{
  "n_layer": 8,
  "activation": "squared_relu",
  "norm": "rmsnorm",
  "qk_norm": true,
  "init_std_o": 0.00513,
  "init_std_up": 0.0205,
  "init_std_down": 0.00257,
  "lr": 0.000309,
  "beta1": 0.9,
  "warmup_steps": 551,
  "schedule": "wsd",
  "decay_fraction": 0.614,
  "doc_mask": true,
  "train_tokens": 963400000,
  "steps": 3676
}
Each number is 500 + 40 x the weight over its row's rms, rounded and kept within 0 to 999. Layers, rows and columns count from 0. Numbers have three digits each. The size before them is the row's rms in percent of the matrix's.

# down: layer 4 MLP down (transposed), 3584x896, rms 0.0223, rows 1998-2110, columns 280-335
# up: layer 4 MLP up, 3584x896, rms 0.0277, rows 1999-2110, columns 280-335
down1998 110:516512462511504551465502535463541436526401487460487540466533535462526451544471415495499446513415514511515513542516554489509502465478493471512513522511455489467519518463
up1999 109:469441543438517567455432537524501453539539518512480481498468438540514428488565466541483492418504501462542477494502523524450520553449555553504450500528525473420519461459
down1999 114:535523452469497469439573438507494506442508462464460502481460469522450435505467472451480506503533530517530490550482519539511515566517538531550528533495576461475510531519
up2000 098:497533516574462510484452575489437473536480514395553527496480512555476515490544456450505505559466513421502517536488504510471505508541460526451497432524473518518571489507
down2000 086:477518477542515525504549541332548473477533558513512487494489493498570481458512500511481515463455513522511536525539468513511440422484443481505494467531448526543496483517
up2001 104:458455532513480505517495459435529427525555419572519588516492484528358511524461471461554479488509501481583491500557507509506485489540517475409505548536494506536482558503
down2001 103:470520495482441524511465485518538556438526485413498495481462463500558473497449536392545524504538485524555521478483502507491563561500522499410526521539544571555570547492
up2002 100:517441552507522631485514481523524463517509460531513495520518522521487478481564453468578491487535540516546579429498559512470517535458491504545413538421445548503505458501
down2002 109:507560489487486507385499501445504438531504436532480468484520528487495572494562549491535535577517533477471499452533550464493420497510579510469550503448498467498430458478
up2003 106:510554455552481507535447522568399478563494494579534514503493481489543506506496539543541510440513470528504496466502447472526510517475524521522516544473473443557517546527
down2003 108:481455495556451495474469510500500538482452470516565473570530511511528468567520406454542453484510515454522526498544613510539492465501480481518492449521520474470440462450
up2004 096:473396484498535514508432529495507508550476515526557419457521530485417471518495558499525456472508488478494515435473449496557524481499461454572536514524483500521464545495
down2004 096:531399474463492438564502486548494563498524459505489559558516583515571490524437504531452525509489557516447593405538519563494526483539520485564521478502454507476480505495
up2005 108:449507497528511526506548545479520494524461503495500492523504479528528509470547492481493428470513519479441492464481462526502545629502498545443485560489471443485535514511
down2005 106:519519553474469543499485521477449449500477538562480525543575408598514540516481558496458531489488576528508492514512476452501522481477539531483522579547425523524493472530
up2006 108:536526505471514527488525536481525467545558461467500498529534441496472496461565547490503461565503433548540490470510518437542541517486465483437480508414492454562563497426
down2006 113:406572553409465491528569535571469547503554570475481507475596522460440523506490487580552436516467500521465496456472515544501455560554525501476459522424630496522469526455
up2007 109:527474527525498520431607522395578447496496523482487487483526492486456525474473467499550465518498540526475573492513552504444473519469467509531575533532495417468462552520
down2007 117:512463558493456554469511510527504468514462520529529422394491461434531535517459420479533444569458531467473511530486532586469493537431492474407505455430488424493505490486
up2008 097:582518559447564509513492542420515502488562520383527451500460417451457586478488452515526460478516441499495548538540503486487471539476512427516548454496422463456483522410
down2008 097:490451496475455599517502495484553488515525477519563441420490547498451529481486470499414497504463492472443452502460453506512488491464511464498443480526511524454504518426
up2009 097:539439552492499487516533459546534481508515540482588503541529472479375526481437484496522401473540493443477486574489563538427440501432528496534503486523443505526597510478
down2009 099:509451500465513407479485523469460471492435492456477480541511522574535508520492508492502479474448518448536523498484525495479461428487556474534504494405556506430547521451
up2010 097:513469505465491508514541513519450581439500466448469457520513461478512449474494454471501475536480498505483511485577539520458491445503492546480496480489438446462514536443
down2010 095:454553482484517506588475485525513484462455542527510586509551448458445542446503498463497517461454506486443504387506496488574453602401472522472546532449516520530502495561
up2011 099:419457535535475547513433512491454500466508451475540503524501480471524488454549491533540423565496462563560463474589497528495492527510479454543509505490466461552502405520
down2011 104:504463556464477401500484457479450480440563542541512559523427507526599492449571517523519560586502487514562553531498556504549529427479443473456527523509611535479536429415
up2012 103:483508485527467545471566501494474476482497524528534481449494438500509477439565529532533547589498526451525410508490463488477478549461571540516414466531434461358499519527
down2012 111:492451462530461498508468435466560509469506567532472480536503554597530468516524535481550494540490450496504463499465464459510481482474586517453471454559446512497535535518
up2013 097:476537519460440484456526501543523429520432488495556491546475487553420547497510576476500487502526494517520475549482433576476457534484518451491506478493459492517574518497
down2013 100:543479486512487498456558477479481507455540483518506453475436484565485524479529542494595518448568528553487568494510519534573505518534531457508517525485527516595521530492
up2014 095:398382499504473557498462488512540594456511501490468479510518490486512498497506581567553462575575481481500546512547528450442440499523474469542532521479464483442464489540
down2014 101:478483576528533487445481506455483463509445504560617533510417393508538541478491517516524498461512484385422529526469488557497553485518474489402488493488502503504530549509
up2015 084:475477485518476544483412550473477453508504536536494450493531484416485494534530560447572533507490472536508492506555544492507541490451516482566491535500520470484522470395
down2015 089:502485456377509553510521458500425560537530548473465539467496551557469522470476461425503468494500504480544527504556487577529551455513512527515478459543482505488527557468
up2016 106:487481467472499545520443502572478503469545591456546553481423483532529513532473483458514555562524482457499443458455496500471535501531545512492511533563506540563522530558
down2016 110:500529470511490500543465529499529525475504478483511480476537473503534481550427476489516519455473475522480434468501569523452447584533449514480519516607460467526521457559
up2017 106:458511462438453552528523510462484436497562477476606507601528517465448460523514448446533481534512525510520408525543516531471411629502448494443497530473431444547477504519
down2017 105:547476459542535500542519623579505497486529446549525477476525483443514493466497525528481500545418546567532521559516575448507559544460506483505471460554492554517521476496
up2018 096:462470444569495507415564456554556518410524498472497531521509451466533535456514470526456433510453496469527595549485512521466515480489507435498491514516472515534506507516
down2018 092:537454432459513446434459503617558487537445454506483481490511483484508512526505464479556518522520455518622461518459457534557534484498522514470512512493521474528432516558
up2019 086:471452577445541531482437444558479596502534436524512507545467504517460436508578577465519507525411487511561528493490479478438480468424543533470533530552528477468448496587
down2019 078:473423452563524430493473507457470501498472473452516540493505538503551483605516440471499484460513475458521506493455476537568482540556446472545510511494575469480515454509
up2020 100:441469563437586471458498511523454473451477537464506482504549501442478506501502450512608487523575499499493468472553509444557529469554603477474561497397490475531480467515
down2020 111:445607529490473556560488492544484486481486538509505468561556507466536448439519505517510538515504497455506467524446543459570488545540473487513476487493526469529488501484
up2021 087:481523473459526524464493500497547530489516507490490488485491435470511540470505578530589496477544477440490508534459478492456488439525451557429538435514499555531538541499
down2021 089:520510523477458547441504517534479560588515475549513556481526475502566399482532524515488536540485583540503495458474537535479490432511425493510609444537513498517420461438
up2022 103:548481529460495512487579505574458497506514566435528448491574489491494541516584582539505445499523480498570488468481520448487490515477510543495501634474462469514501509471
down2022 103:559415502452479409557499473510475505471486525528432471586514492470505527513489515475503450520548471470507477516530571487494446524550432450460472451436454537441506421437
up2023 099:426492575461493479474486496520506430504505438439476455543486471554506562461491449550561498495492438504514495469481525394417465501483504507516525444515448407497530438534
down2023 097:536489473513467495422533504505509524518481473476490452557489531464467463475507516438462504470480552544508499486548529449536367545469481495516534461482469501517466476550
up2024 085:528521451468528507520509470523504490455557468518547477464514480533429521471448565528585529540552490512551464455464534474413511497476549539497577560528532479458529531535
down2024 089:520497452435513528377479584493461597519514546522576516526516506531503479546576440459557480486449493465455458503505518500552464565496535509524537507535554517503480507501
up2025 097:520371467511560490572499533518457494561482440388540541470471497465492480483452459491561548519516427507540481488509488477485450538549565487523469448466467420511498476519
down2025 105:450529467507460510610493481555583491542469498547531488577588543479486457534472555484559460526495438534531502455506524526497541537507531494471468517505535537533532484571
up2026 103:429493513528506580465450470566459537471487538497485531452462475535506512491508460536493527380480503459543468503486486508443560430526499540392475529599494505546509538551
down2026 107:424499537430491532470485509593470437501479503595511569454517550516452475532522432481497438420519483466523498506486532495473524411414508511504388505475495514457524497545
up2027 110:492468486437490517530424404563501554479501379522524500497464526526514472475466508523535537480525394554544520496496550522436459540513483510470489448472464532518472467576
down2027 110:472413511491444495496440537514479485503489522559409539464568558528523475588421514560432480504429524421572493520473461467435566527442548525451608512524494497441497493568
up2028 098:566519490475477483407568489472480478447536521520512467512508514585508557449462499527499472505478492509442496536501558497427540521504510466515603497482514520456486436445
down2028 105:571413503535446496506497528420514490489474504467491476501518466425467507465553487527428474483511542546479425486556521424531509495471506411515537515563525606478562460442
up2029 100:552436505477445533458481501604536510514487485486546538556508443475487502529510513450521483534523466512477448491458555463546490519517452448513505427530487587480509525523
down2029 100:448541523549539525448470560537551505557480421549453484488545544481490494489469498577430530505488489559569522460529507449489574469501520474546510513528488553524546559530
up2030 103:517534472515483482402489524514568481444471478502511517454426522524500508478539520569581489463478472519499480523452492499574488602507494520490503460431454507464498539562
down2030 100:526537546496488440519493541544512469535514548501512482573491552494494484461502485510510499508393494423520512541463533476454572498400601539498505471469532542503497441429
up2031 107:503475516454465508432525527465484550501520608474496420521523484482462494477420505478523544460499494581558528448477459452510390481519479498534499461525478444490501514490
down2031 113:537449502427542519588542437479499509557502554523605485473503463532496413483423532497552552461494507499523550529493530493535481572522593438513497510541554532540491558438
up2032 097:465428528506493559490526499496526494461453480470508432508489496462424519498456527487572507415542458485484582507516509448415465515460506462557557422580461541502527531493
down2032 106:532446512463431527473471477495510455509494501494489491529513509519426446505506459496492490442453483511456508540482379522404500506537528513509482463538523460408503538471
up2033 107:500434465506517540469512413522513443536545425498512514487446534498519518537518519493530539520485414450500472483523446550475474525511498454516497531528552512559539562536
down2033 103:476512439480484530515508476495496452546491511526539538503499453563509545469505571479498498448507559481476474518450519538569491423494519520524497491502530524473503431517
up2034 097:472532514554448505478515494516453535450565509499589538508478478494449530506542563457542432471497474468532541518498533534515505464520439511586502480462529436500470514545
down2034 109:499544461486477506504554493573484480470477457550466505551452440507506474510492510495542468551534506528588562506535535539426500491440516494452531467441439507540524481504
up2035 108:506469487527543509429509429528482514512515516517487515511466512549535514458517486458498469509502513478512539526496446460505433481472489561577507507591469499463537489521
down2035 111:487571530551522468479509519516522508490485509453442572526550449498451448459522469539461504424426480511588471498532479530473480472482456525478587480511556530549566484539
up2036 100:467555499484455499521534484506498491515535397445551557511498412551515475399501494492497450490457548457457477502480526458431472500476499475518516485508518450450532509508
down2036 098:498529484527491584503567491542488520582565485535572502395445444537491514521523510512475503643496502526479528541531467493509469440387485482461515481526469416513545451440
up2037 105:527537525454568520520508531466522443588456514507480433515442446475482514473447422496503446583540550434504484511473543568468434545584493493488496451465470489435561572542
down2037 113:452562520548570499483505513572517494518472459528538472528491423539460480457453477515519482558440512475486550444472484446531539491417462446533504507478503536492439437507
up2038 103:534494497476502509470516581505533499470504511528535472492473493526424485443485473409528436454501455519516467532532492481570514536474554441488486509484498496501477545496
down2038 108:518551509413456447570421492490571587518549461478513520525538518475483587510482499428446488450499440505494466524546509590530493501544500482585444450500496519523515429484
up2039 093:395523501474530545475455493598509515472499439478516492524490484481470512410527557477539514472493502528488511474531552480468467515507516547501502431560436562512462523536
down2039 097:531517497558486458504520459480480471516488518561505497558486555438513527543525482509456463508440484465589538528447541432443517466449493471499457454458492456476533481566
up2040 112:518420474504465596467532527493463488418553503509544600466487481440497566475474489494518543554472494540532530493492487547550466513483519535527448510559444509486538519423
down2040 111:550498518560508469469478444466472521471505491528458479507403507478473534583486576493507585490466490508515571453495490529470575502506566511472518506540501529510467522473
up2041 099:512524500538458475490465538507496524526516504491471513434490467413456487528441471461517495469521460506521512497501557476491500473530494534449438420511441517481519457508
down2041 095:511447424519481477478470510482514547557569584485540490482476432511596498523463471478502486479481494493513549491476469496530487506451522550555473441434527466475520482501
up2042 108:484492447530478551459466531545542440455384465490524488496502479457492526419553448570664454457473465496488512479509517515439450489552426445527537476509449512524513480445
down2042 108:529470530507517453520455525500434500560485414595483445447508533496506503480571570429537490429588541518474489479461462527519576509463542455544488495493492491508544485550
up2043 106:499512481468478504454569447501443478403566470491495493495428514517504528507502524544486537510499452506552516554491492607513472528537530477532544519503492482503554459461
down2043 110:562538487451476555559506505491524537528556515547556527524494438489466592480425498518522512515510503525518441488452501552528550526472554490504476582437499519628506484502
up2044 099:494522539524478491486511507547528523452471488485564449472457496463455507478499533527528482466517601471615479475451547581452455490576555500479512519608476488528586534495
down2044 102:484433501451457533525500561492535422556439450536447492514479477435482509542491515469532500465462477458575514433491531533511453511480478471532493525556507573509553532446
up2045 100:459508511543478502434490469500513527482539511476490547500513464501491486416519485457583485520462453532459503576509515599496543512469555579492470481471453500501520487520
down2045 104:439413493465390529468483496513496515552467430501445507470504489518549525630481439499402500496469484551469505486428514563493513489482494484503521489529508484530455477516
up2046 103:446534531569563530487518457508529487502543533514454477517496442499460520383493505529544437481523576459521483529475462451423522458520496476531491430552524526477575493508
down2046 110:499526487542608471515516449544481487493482517585478523495426547564533473452523478494563506531536497462507520503450550463504503457506605400463488533494500450500497435581
up2047 101:415508510514535477578523522520488444463441543460525476532515494500422456492475515510538480545536426444469517456460503504460480575458496504429503560535422459471469480503
down2047 102:513483472465515489504462433489463392534541445475478594520478487486544577459463553515473552491522479537515441473489440527449520449469512550515503418407415484502554529450
up2048 100:483368477431508543482515439483529524486578516526503465464471456496493443438547541478512479567541493505474544516515565579518531526501490512455433502495455436514542592424
down2048 102:515454533449461508583520564548514489532520503450460541532465460450466465518539504527518527458505500471529467517544528518517506453547429510491523509530467565506476512595
up2049 099:452443449523574501468573560495514418474540419458473416427523425484473470486527499530491523520514514509551497465493484501514481453471521565462459549414499471529473572544
down2049 094:437433486478556511538491512489466490454569527405515535495474466534528467595541509518515568476481433570526442439449553511494515510550573461508494458490484440469510482487
up2050 090:473503520554536503459528543516427492462532472497476465484419494462500463498446470568512546459505471499484480456547541540503513532514518610489548498527469547494530555506
down2050 094:522453482483529488547525474425548462502525493477436538524515539528554456494450421499482534580487504502508506568500469498453501570473472568537519557519419531544471379546
up2051 098:502464537494429497549521515452561503492569494472461493479507445466465522488429541523612515434527489480604483489417563452476500483437520487534527569498490432476551494525
down2051 110:534469500526558498532513479453493536496588542462440524463516514534509497574497433498528452545541540478539529503498518475549552510491490473514480454502512549567478415520
up2052 093:510485499415473545538518541474547527531531494473525525525503531439501489466524490516510459488521514540515478472473503422500441544444461503423453493529430527509520489573
down2052 091:503474525479550477538521498514459513558522527529592572489545566445487436570501555458497425484444492449471501514565524567489492521498501567508479427465481501501527457533
up2053 097:493482480589535562499490502610453542519484516513507497526467467508478517423523510469492578537553521533470544521531522480469488526503494479516462439489504565467567490464
down2053 099:427498463474541462483555556492498510510498503506525512466519575490442469577494493516479580506510447507515537570524525517453482392406454438466484523506530501563449539551
up2054 111:451454470413518489441540508468447531477518563545465446500494453477512554467590557519509484489546410525545516457529497533534504541624548475445534458522504554482584491475
down2054 112:522468479546485520455467562525506449538517477470499551577505502506610501529555452494539507495502498499480516464504399494539488472483522450502496487528484535534491506486
up2055 101:521456505541530440468488450461531561441527542519546493489489412504519574477499503455532489473525580462530505513485521483437499490508489579521488495462502472482538521509
down2055 107:492537471495470415514535511553475484528557514506485470497521505503405473454466526485533486447487514525512462532499554534481432571456500528466510494488490562466501448463
up2056 093:461464487519552536564509545496445423587481408479550383526503514484554483512576496473531497447556573467545498437524542454533513574557489468522476546464547495456505534499
down2056 100:457528504532493533446515528510516581484542416439461476475473424518585576526515588492510516505544511509456589441438480511486461428523499479497477506478495438500414549519
up2057 104:504503455512441567481488483436468558457551471497519472499461402466504525510490513579568465433502523506528531527545454534481428541482438500454455422598470572429518445477
down2057 117:541503582548464475525490473441458504575485497536485457470570524499517507532507409559517501525550553491558492482512555462511507568488534444412487491533450500492572489420
up2058 100:508487485565436493517486543496472560469405636464531516507469443558476489577472541480513422460521474499513438463568518433466517494469504525466462490489470480523564511544
down2058 105:515566471502443471579496428463475486546431515452518514536472529552507484446542599463473526522544515579491463483494464451495482487547497492434530477501498594504552488504
up2059 100:525492517434467546555526566445465500548544533550528500461476518458537484532623464424524447498514494499516512484511525410567453505463530463602526437415474542449499502525
down2059 097:470495525543500479507609494479459613489504527474526556424479474459564534538561514490514531504544490564434452476604482498506476526492493522451506457515477511566493477525
up2060 107:444428507510547527372449550529560520415524469499516528480452521520434526494445515561513456510532447484557544522494569458502503445510474527538446442477516515552506483479
down2060 105:467449491495490478457482440593541422523551539561455573443441523522465492514494557588457496471434526500517455539534451484524519469497521517512543461515496477543454519443
up2061 096:528515581500442534579500455537500505481520416484550474525469487475461503459522481513538525504564548473513518488564444520490450518534557532511574481458480443492522478514
down2061 099:543532476501548500434499511529425465497547489473499540531512452493434465479532512574496501470474505501500480538503531442508515500524452539529461452470535508490551503414
up2062 096:448434459568527523472523492484492525395495535491448455516443506416473488503490455481514442453544459486493478497481485507542531504486485496528506506539500480430509470523
down2062 096:487545448456495531472511530550448549449448419542463518519521499520510448479463456488529553526527440549459469551482521533541447469477550489530481466441559491502522463445
up2063 106:559447473498495562541602501502512521458598525469537488442500462544511522492499493476514505519472532484547557538485504476474477475482490406544440541581503486536466538513
down2063 099:588494503549547664502539572556416553455515482470455444579560473545546512485455497502496455509478544559538540529519570521493497471497522494546538464587446489539484483465
up2064 101:530492480509424583490595490545501507526447445506577531612505455415450507484538475537547557521474508479525470487508503515491496485471445494504474443508500545506514514510
down2064 106:456434446505547525491446535496468528491558504491524539465481623513551504514509481422531548497493439490515524463537455542460473444551465534509498464475477473460491540499
up2065 094:512496457523497501496534505494447428490438472499545534510514514519520437524503453557580500528469545504547458508518557545487488486530595478517470542536493436504514399477
down2065 097:522478514485523502503486553443542504469463496454467593523604524499441514488487479493489532450439518493472479503460498466514577545563474430525532510528503492462496514499
up2066 098:506437594533519468537493500505518483537561484471553486532500472498523518513474488477530492480528521499508516511534492470461513568458493522498533544493469549507499416480
down2066 096:565536480589567524530566493559452467440450473536493578450541563463524526537488505486509558440483537493526629523497468504484483448514524459536479612546480488518549536536
up2067 094:468486478512482547509569466495490524556527436496515525473468450493421522458482541477520465504515547527463550437558470533445526502522472543522463420497423483518517498527
down2067 090:459512488497493536501438491479490467452531536499546449440506516470661627489565447473509481495519570442480503480422506431535468470508517502490497554482573508515528498488
up2068 094:481418590471412511518460537486486530500506497521458473477496488517489517500478472424520478459525529486466528468511582434488480542491445541517565483544554547504528462521
down2068 088:540536514504508494479505457448525482526527508439512525491446444526559482534463549554456471484517465535470520547583458571504506537522462501575500486441478448515467438500
up2069 105:472507503533461557487414488496480364556465465506472531470429465501446564504533526491516473479502505464559454543516565545543530560559462576407500520569502530530554492451
down2069 107:476521544491505492441480449459527438477475504576546358460499503535438477562524525548438479454507554482542457495441452498524564544458475526503483518435541511464547470518
up2070 104:429473473456494541478547513474532530557479473514511470446409502457444517482530573461530558512483404459510454418528440487498529445491489556555453541481496569541451521541
down2070 102:525460462564514478521514524585525523545462476569425545487498518480448525557641492500448493483477504534471440490512473579531525500435471505506516517505498523508594500571
up2071 103:515548526473446528511508506436490490454478480530453450584501451525514433434502614489521451500543472520471493534494482530506470536509537485535518448465473511440504529532
down2071 110:502557518443532548531469466500444414507524438471472489467477455477441500446508460492445500500476502516539477591472482550522542500513539454480454468533548515505493478456
up2072 106:504485408493559509509491450509566548531498523495539562502540458487467528436524430430491501522548523459448519474549546466436576527486532550511442501544439468536511507453
down2072 109:584556516444494552456573546482429629434484503527506514461479545529506478470548486502526505501499446557479400560513477560458546506500463548438510540438521553500558442474
up2073 098:526496521434567510542450425551445463516458429571533581518482534491477521485472484473503497491430447554480571497469468466466518544503515564456543502515458472454505496497
down2073 094:439496484490475511525508484492430526417473548527575509441532476558447508457500477475504468479534525520479562509503454600525446475434542477514350479527550561561467520536
up2074 097:498504444497525479434498488572528564457551490464458530460505481451457511413531487418493516443514382590507546538530538457516464513431470516539481596549513525506505518480
down2074 097:580507516482537487512480514490481486513505545498428496444541477532567521454514547478537486491538524483566501538499492463496489520540464582470526495509469548512506439472
up2075 106:500525461425533492487557525518493506505513504588535462598447539553481537438531517497521495471515484488415497559462415503479486540544492524530486535462520560478421449457
down2075 106:474482483470474581534493442558477471518483483508549494458516511466515494473428463546509450436541553515520484553505494525552490507482487543578453439517572564587449482444
up2076 099:413465485507477497498470537456499455529491449491511582491485436514460518512529461476560464464631498472524496495482485474467546512505537508518528441390510509516525539519
down2076 102:464542565515531559469507524548474508504497470421463401490430447482571435438625452510502521505582473548461483518523453477523576536520494485463468419493453441501527482491
up2077 101:456494580413501571400529532521546519437454528480487466476501459493456601440619528539499443575582522513449531516473508578469495470493461489489568482487485511460535515497
down2077 102:433427464465554468525493489485477494438509472519514471547521452501464547539511543491523489517513468491509414540490539537590489452462483406499531501540502477502577513488
up2078 099:505435409486424498530546556519458499483474474484474423520503516504449546544503487427470533485569578516477505456514512462462500453476537478486516428453494541520570517473
down2078 105:604464454509528498530511581519506458466497443526496558518505506497519510540497460496496448454523470570474545490474526501514558509500410528510606482482486509532528476510
up2079 098:443496540497550558496461538477523463544528475514451539488537474488545454432484469488573509522552519568503482520503547515470416491489518572470545364445511452475480533452
down2079 097:486537502509535506427477548535508541495496445531474458507478535495475448490497491445411503504551464454544493478482501538544514555556518489480494473512530516415508507468
up2080 108:489527429545499530461473517498481520491500488480463530512453503558508521466544474427507551495548532450545543561523477495554483537477524542549513468531482490507495498512
down2080 104:495482411444469478428478507500550466514519510553507495478452493447571470530527482476521582528510500523548497510453468513491526538395484508561492506567501452588469481474
up2081 081:383519542512547485490447560511521533483499523443428470504504525427528511510478542469516529532492402494500438489526519519516524490508530437517478546463520574454582504476
down2081 076:495483521457389494465522433505446511573468495486589536487518496496499500531596457472503445468539539433519529454378515407508492519481487535439482493455488519497455459518
up2082 103:428504505476502602448545443518467504511480547541486480463439485457498527491449514472503481381557475590522432482517522462473483520554478442536489510567529502511443478556
down2082 096:436519489508452534525534428503508500498490489524465461423501461515555492552493479494476489432576501489464476493500506472512480469466558509495539494596511520528507513551
up2083 101:499471467524462503570484491385470477461550484474514554486519480500438507528439461551548506531493554418510563490535493482515424517518477460504520468407427472449497476550
down2083 102:584470504552493506490515522479551519493527578528520486460555564411546527469479462502520516503466525476578488436432538510558545543504460517522462511491401487518489504465
up2084 097:539493496501481542508538541530498544557453517512455554418502458521469567482532542473502465469516461539473481494531474467419434513509497473572554517448457527538493582584
down2084 106:543548472505533478481485503574508481544512455552423540496381499478551586530528445467470542521465527554405482506495578502522549479486427476509566518525531467525531445533
up2085 099:481452449445454552440485497488551476469438545553418560466469458457526582530428488502527534514518508546455478555500514492608520526600470458464518505513497466505535504466
down2085 102:546543459585469526482501491526438472474512365556527445481465480573501506541497468490483570529501491510480466477482451519434507536493449487545543535551447526521457488510
up2086 115:415514482593485551504449505531606468565446408500529563431495490442442547434509463436594529457551500438497528439480520570485443501514492582509488495469480444482453495458
down2086 119:593445461493498514484457489525521464478468462503529449507566489498513510492527536484500523526438481500553543400461499436484533528503497489597467605488501502496467430528
up2087 100:485505463476515491471541514489464517497509507593508525531543470505401596466504510519495496511477508482548467523493465512496436509485490556494512476462433551518453512502
down2087 104:486442493525584536506474505538487512502470475540467486508490512518461514508469496575542556440471523476572458555541517493479565480522537449517536487449476467549491545547
up2088 096:479436499537527503510478568513466367507458506455530531530539494493463488502476551451519518580444495464549514529483495634480531498546509541513463499495590461408517503459
down2088 094:462543496475479515474541460562496462571501446472464458576532533551471495503459590491556473507531464508482483465410532514474484424523521517505493523505536488472499449532
up2089 101:449418530558474535544496554546514429493497462522505504538495503496476449601474471471478508517540440472467492479478501445572513610455494474596528460526508491452460422458
down2089 100:459491455501473450525505487526522452481414519491485546525466478484514423467555501406510578479486414447413488533415482497508544457562533494547485486543475491501595478466
up2090 105:595511541536513519524497498537476507480398485470597455538505454516443536460492485548569466509544545477488434433518514553515542455579496439525514465526505530528542500545
down2090 114:526491490497535515525457462602500520553507460504580503429477512532506490492506543525531479493511569519535513505474509537500559437520503521485477477572514505521463455556
up2091 096:511476508537522540480431493503448516407603504508505511539475453477495554507505556470544528497567518508404560534479538500491492511509511496487537462495481513508530462553
down2091 098:479497533568521502442493501447466467375526478443429493506441588511482498492425492531515548476525497501487546448493516544427519532553487549487584506519490452508480478435
up2092 101:527523533473490535444538575527604469520474513497574441518523396422461586510548482510492475470558462481519480463568518553573465496533484493547537543463507491522506514533
down2092 103:536448534545434468503517511512486543546453531574506521513477491476518499595478540469523511514474544439465467577481525529464499505469483497554533567496480547449461465583
up2093 101:512491562530491555477496494523434513507550491411476538484440424444467499494450499518512468536494525415489508450483482485516446500522546478452434444475527512519482501507
down2093 107:570507517523474486508470537504530462582512401476523596532426516502442508555540615524442528450497507521474501493588506490518524513434414536545464462476493516520535502471
up2094 106:453551529538475545483502527492529521508515406546501505519494498444529529456544504495499503524492461519515586527517518537502366464499449509520492510479515610478522468519
down2094 105:549461537406499512493544537492451503457603514538528502477489504538521510538489528506536492488454527557458514530515549501449426469508490450517522479416490504466509509483
up2095 112:460493515515537564458514536539520581504500420515472546480553516459506515525542534512515472536487490477476487488559455533573509522552479490479461520543454499516469498439
down2095 101:428559485515519485510446539416476516503520493531487467546463479402484528523477551531461547473503472595510545511534480524480436502589501567531452481463505468494440483471
up2096 091:451503527506510474531533513504485549521443519488481501586423450410503503427443521456501514501512488481509513495514559497475475472611469501477548448481461401484545443516
down2096 095:528558496472552534468533474567453528541512518542457488452493472531472512470492526463466454516454483512484520473522534499493474568485501480502462489574504558441482454488
up2097 096:500532475497523528483501546555434527520423463497444565482446491404513427490473580541512489462478520466484479502518523490400518531547498506478515533564501489499520440546
down2097 104:540509489479533464503420526449492497499428446533468562475490521472589473475492558490500552506527518480555575504460506501484538612496490506498489489439555522502466516564
up2098 092:541548472482457528540449510500476471477460518501522522533574482442473498450470532556528539538525526498498509470478540523481510497560500503453529457497490545479552472561
down2098 087:502473488474476492472484496546463489512538519622474397519456540487512493516461534493523502494452490506550475563563443517533551494486580511497532493475526501436553513512
up2099 104:528462589459449532442460480543504590484550531465575524469437502480472544483453471437527444467534437502532475464458475492535487458503465484482448542508509537575534510472
down2099 108:521500481498495486521450526585494487522490526511519484520567411475581586490544524504465487489475452495471466494500512430532540460495426485514538532577500541569543447509
up2100 101:508511540489451494510506456513511533469536474536543509577529521529429560500471551553521518584487473533526555482477519444491464476489492474641568537517465459454477440515
down2100 107:426524407477595483454518554546511491421578504421532425486591496565508521504522494526474557394473532454525506535463528431473567471450509541501491491518517472413473482518
up2101 090:437508549469526465471439544527460521529596528460481549466447441452440573454461513542506416487523442490506499482465513504432495399492505571437513522467469484455477490514
down2101 086:530563473552465490506517507473510518382444450435468553497465515491495460533498539539515498464512514599530521442458551549523448511492507471539524418516565442551501478560
up2102 099:583522494476538507505484462463433476533545514456496520498493475436480479429485529470520501472573508481524518439517551490485575520488493540533474529534434485452471511483
down2102 108:466509507504509478577478529576546519518529543504580547500462475464446496546553529516499561530551428445569455448492458472493464516564543500541547462532550534479520494510
up2103 100:469474455511563500551444504506546426489478518454475569443426509500494432546502439467479498529564496439510462397495476540525524497556464510542536497529483527467481516528
down2103 102:528505533475543518566486528471502460526489503509448523494512488491477518562514541558488475539517491572500439534514522472478548440510375515466524510515537466471524496517
up2104 094:493491500433509536481489487494508540471542427488424474529471526454520552502437501499479477504521529559480562495463462525481457498503485485559472423514500520498454537502
down2104 082:489501486480532489479506527511484517473470398530506470486557560469562476469424487488502533512475566511475506509451453474510405544467509555454513507509532489528497543493
up2105 090:495534579540451485491468489484441487454525459507466469605530488539528594503486520548515526502508476503516514550465564486496503510471440506531528508508481517417502446546
down2105 082:477516554491547442425442554496551436449524505476491530483492506476489426520529485511488498468440506471520484521508549514488514519502423462468475476506550518502488444468
up2106 097:446473450497538514598457507540519436500494505502582503462536455452469484521510442495484509534474498459488444481453485500507496489479524454529458488443487548526513547490
down2106 097:527445540415581433522498512489443462464536486467472416562471549541501515458448555513464492515519505521568489505444503508431463478475500510490503529550477517541504450519
up2107 082:509473514481499512544533467487492519512512479496575476468478516526506452525482422532527471536499483455504543532464471494565521559520465515492533538437386540468542524461
down2107 078:590502586483521446494497551545503520445505415470576508472458600518510489450468477517504446524515482468526480498542553485562524551447531470493463481416495534600441471498
up2108 093:491491545480457573517474487559458464489497539503460541518506510521498535496471563472580499495527473531473518477499539491463466556542476511516525480523445565518479493509
down2108 098:528592480466475497456541475498454416528502499470549464481467511485457489506549518450542491518494512520524480470564465546535550484485478448435535519520500540559474483527
up2109 100:499515491444463509537497474501556498507472438548579488528500455475507547455487596493561505481543483507546473426563508506565432551556488445448520566504527516590478455482
down2109 104:532529520422466525460470542528482411576485521482521398508514501547462484501555543501620482537504530503502482469510487508498511520451488482500492521444493425473509565558
up2110 092:555426511514475542459487479445482515438510508523500532510497471584473551453519502522609376525473532586504509524492481502556517537487577416504536501469436519494474540488
down2110 094:552484568561549445470483432466519535571468504515509514501484528501555516484532471474443476560489465539509540496507457506457475612472539555517483545515533569501451490532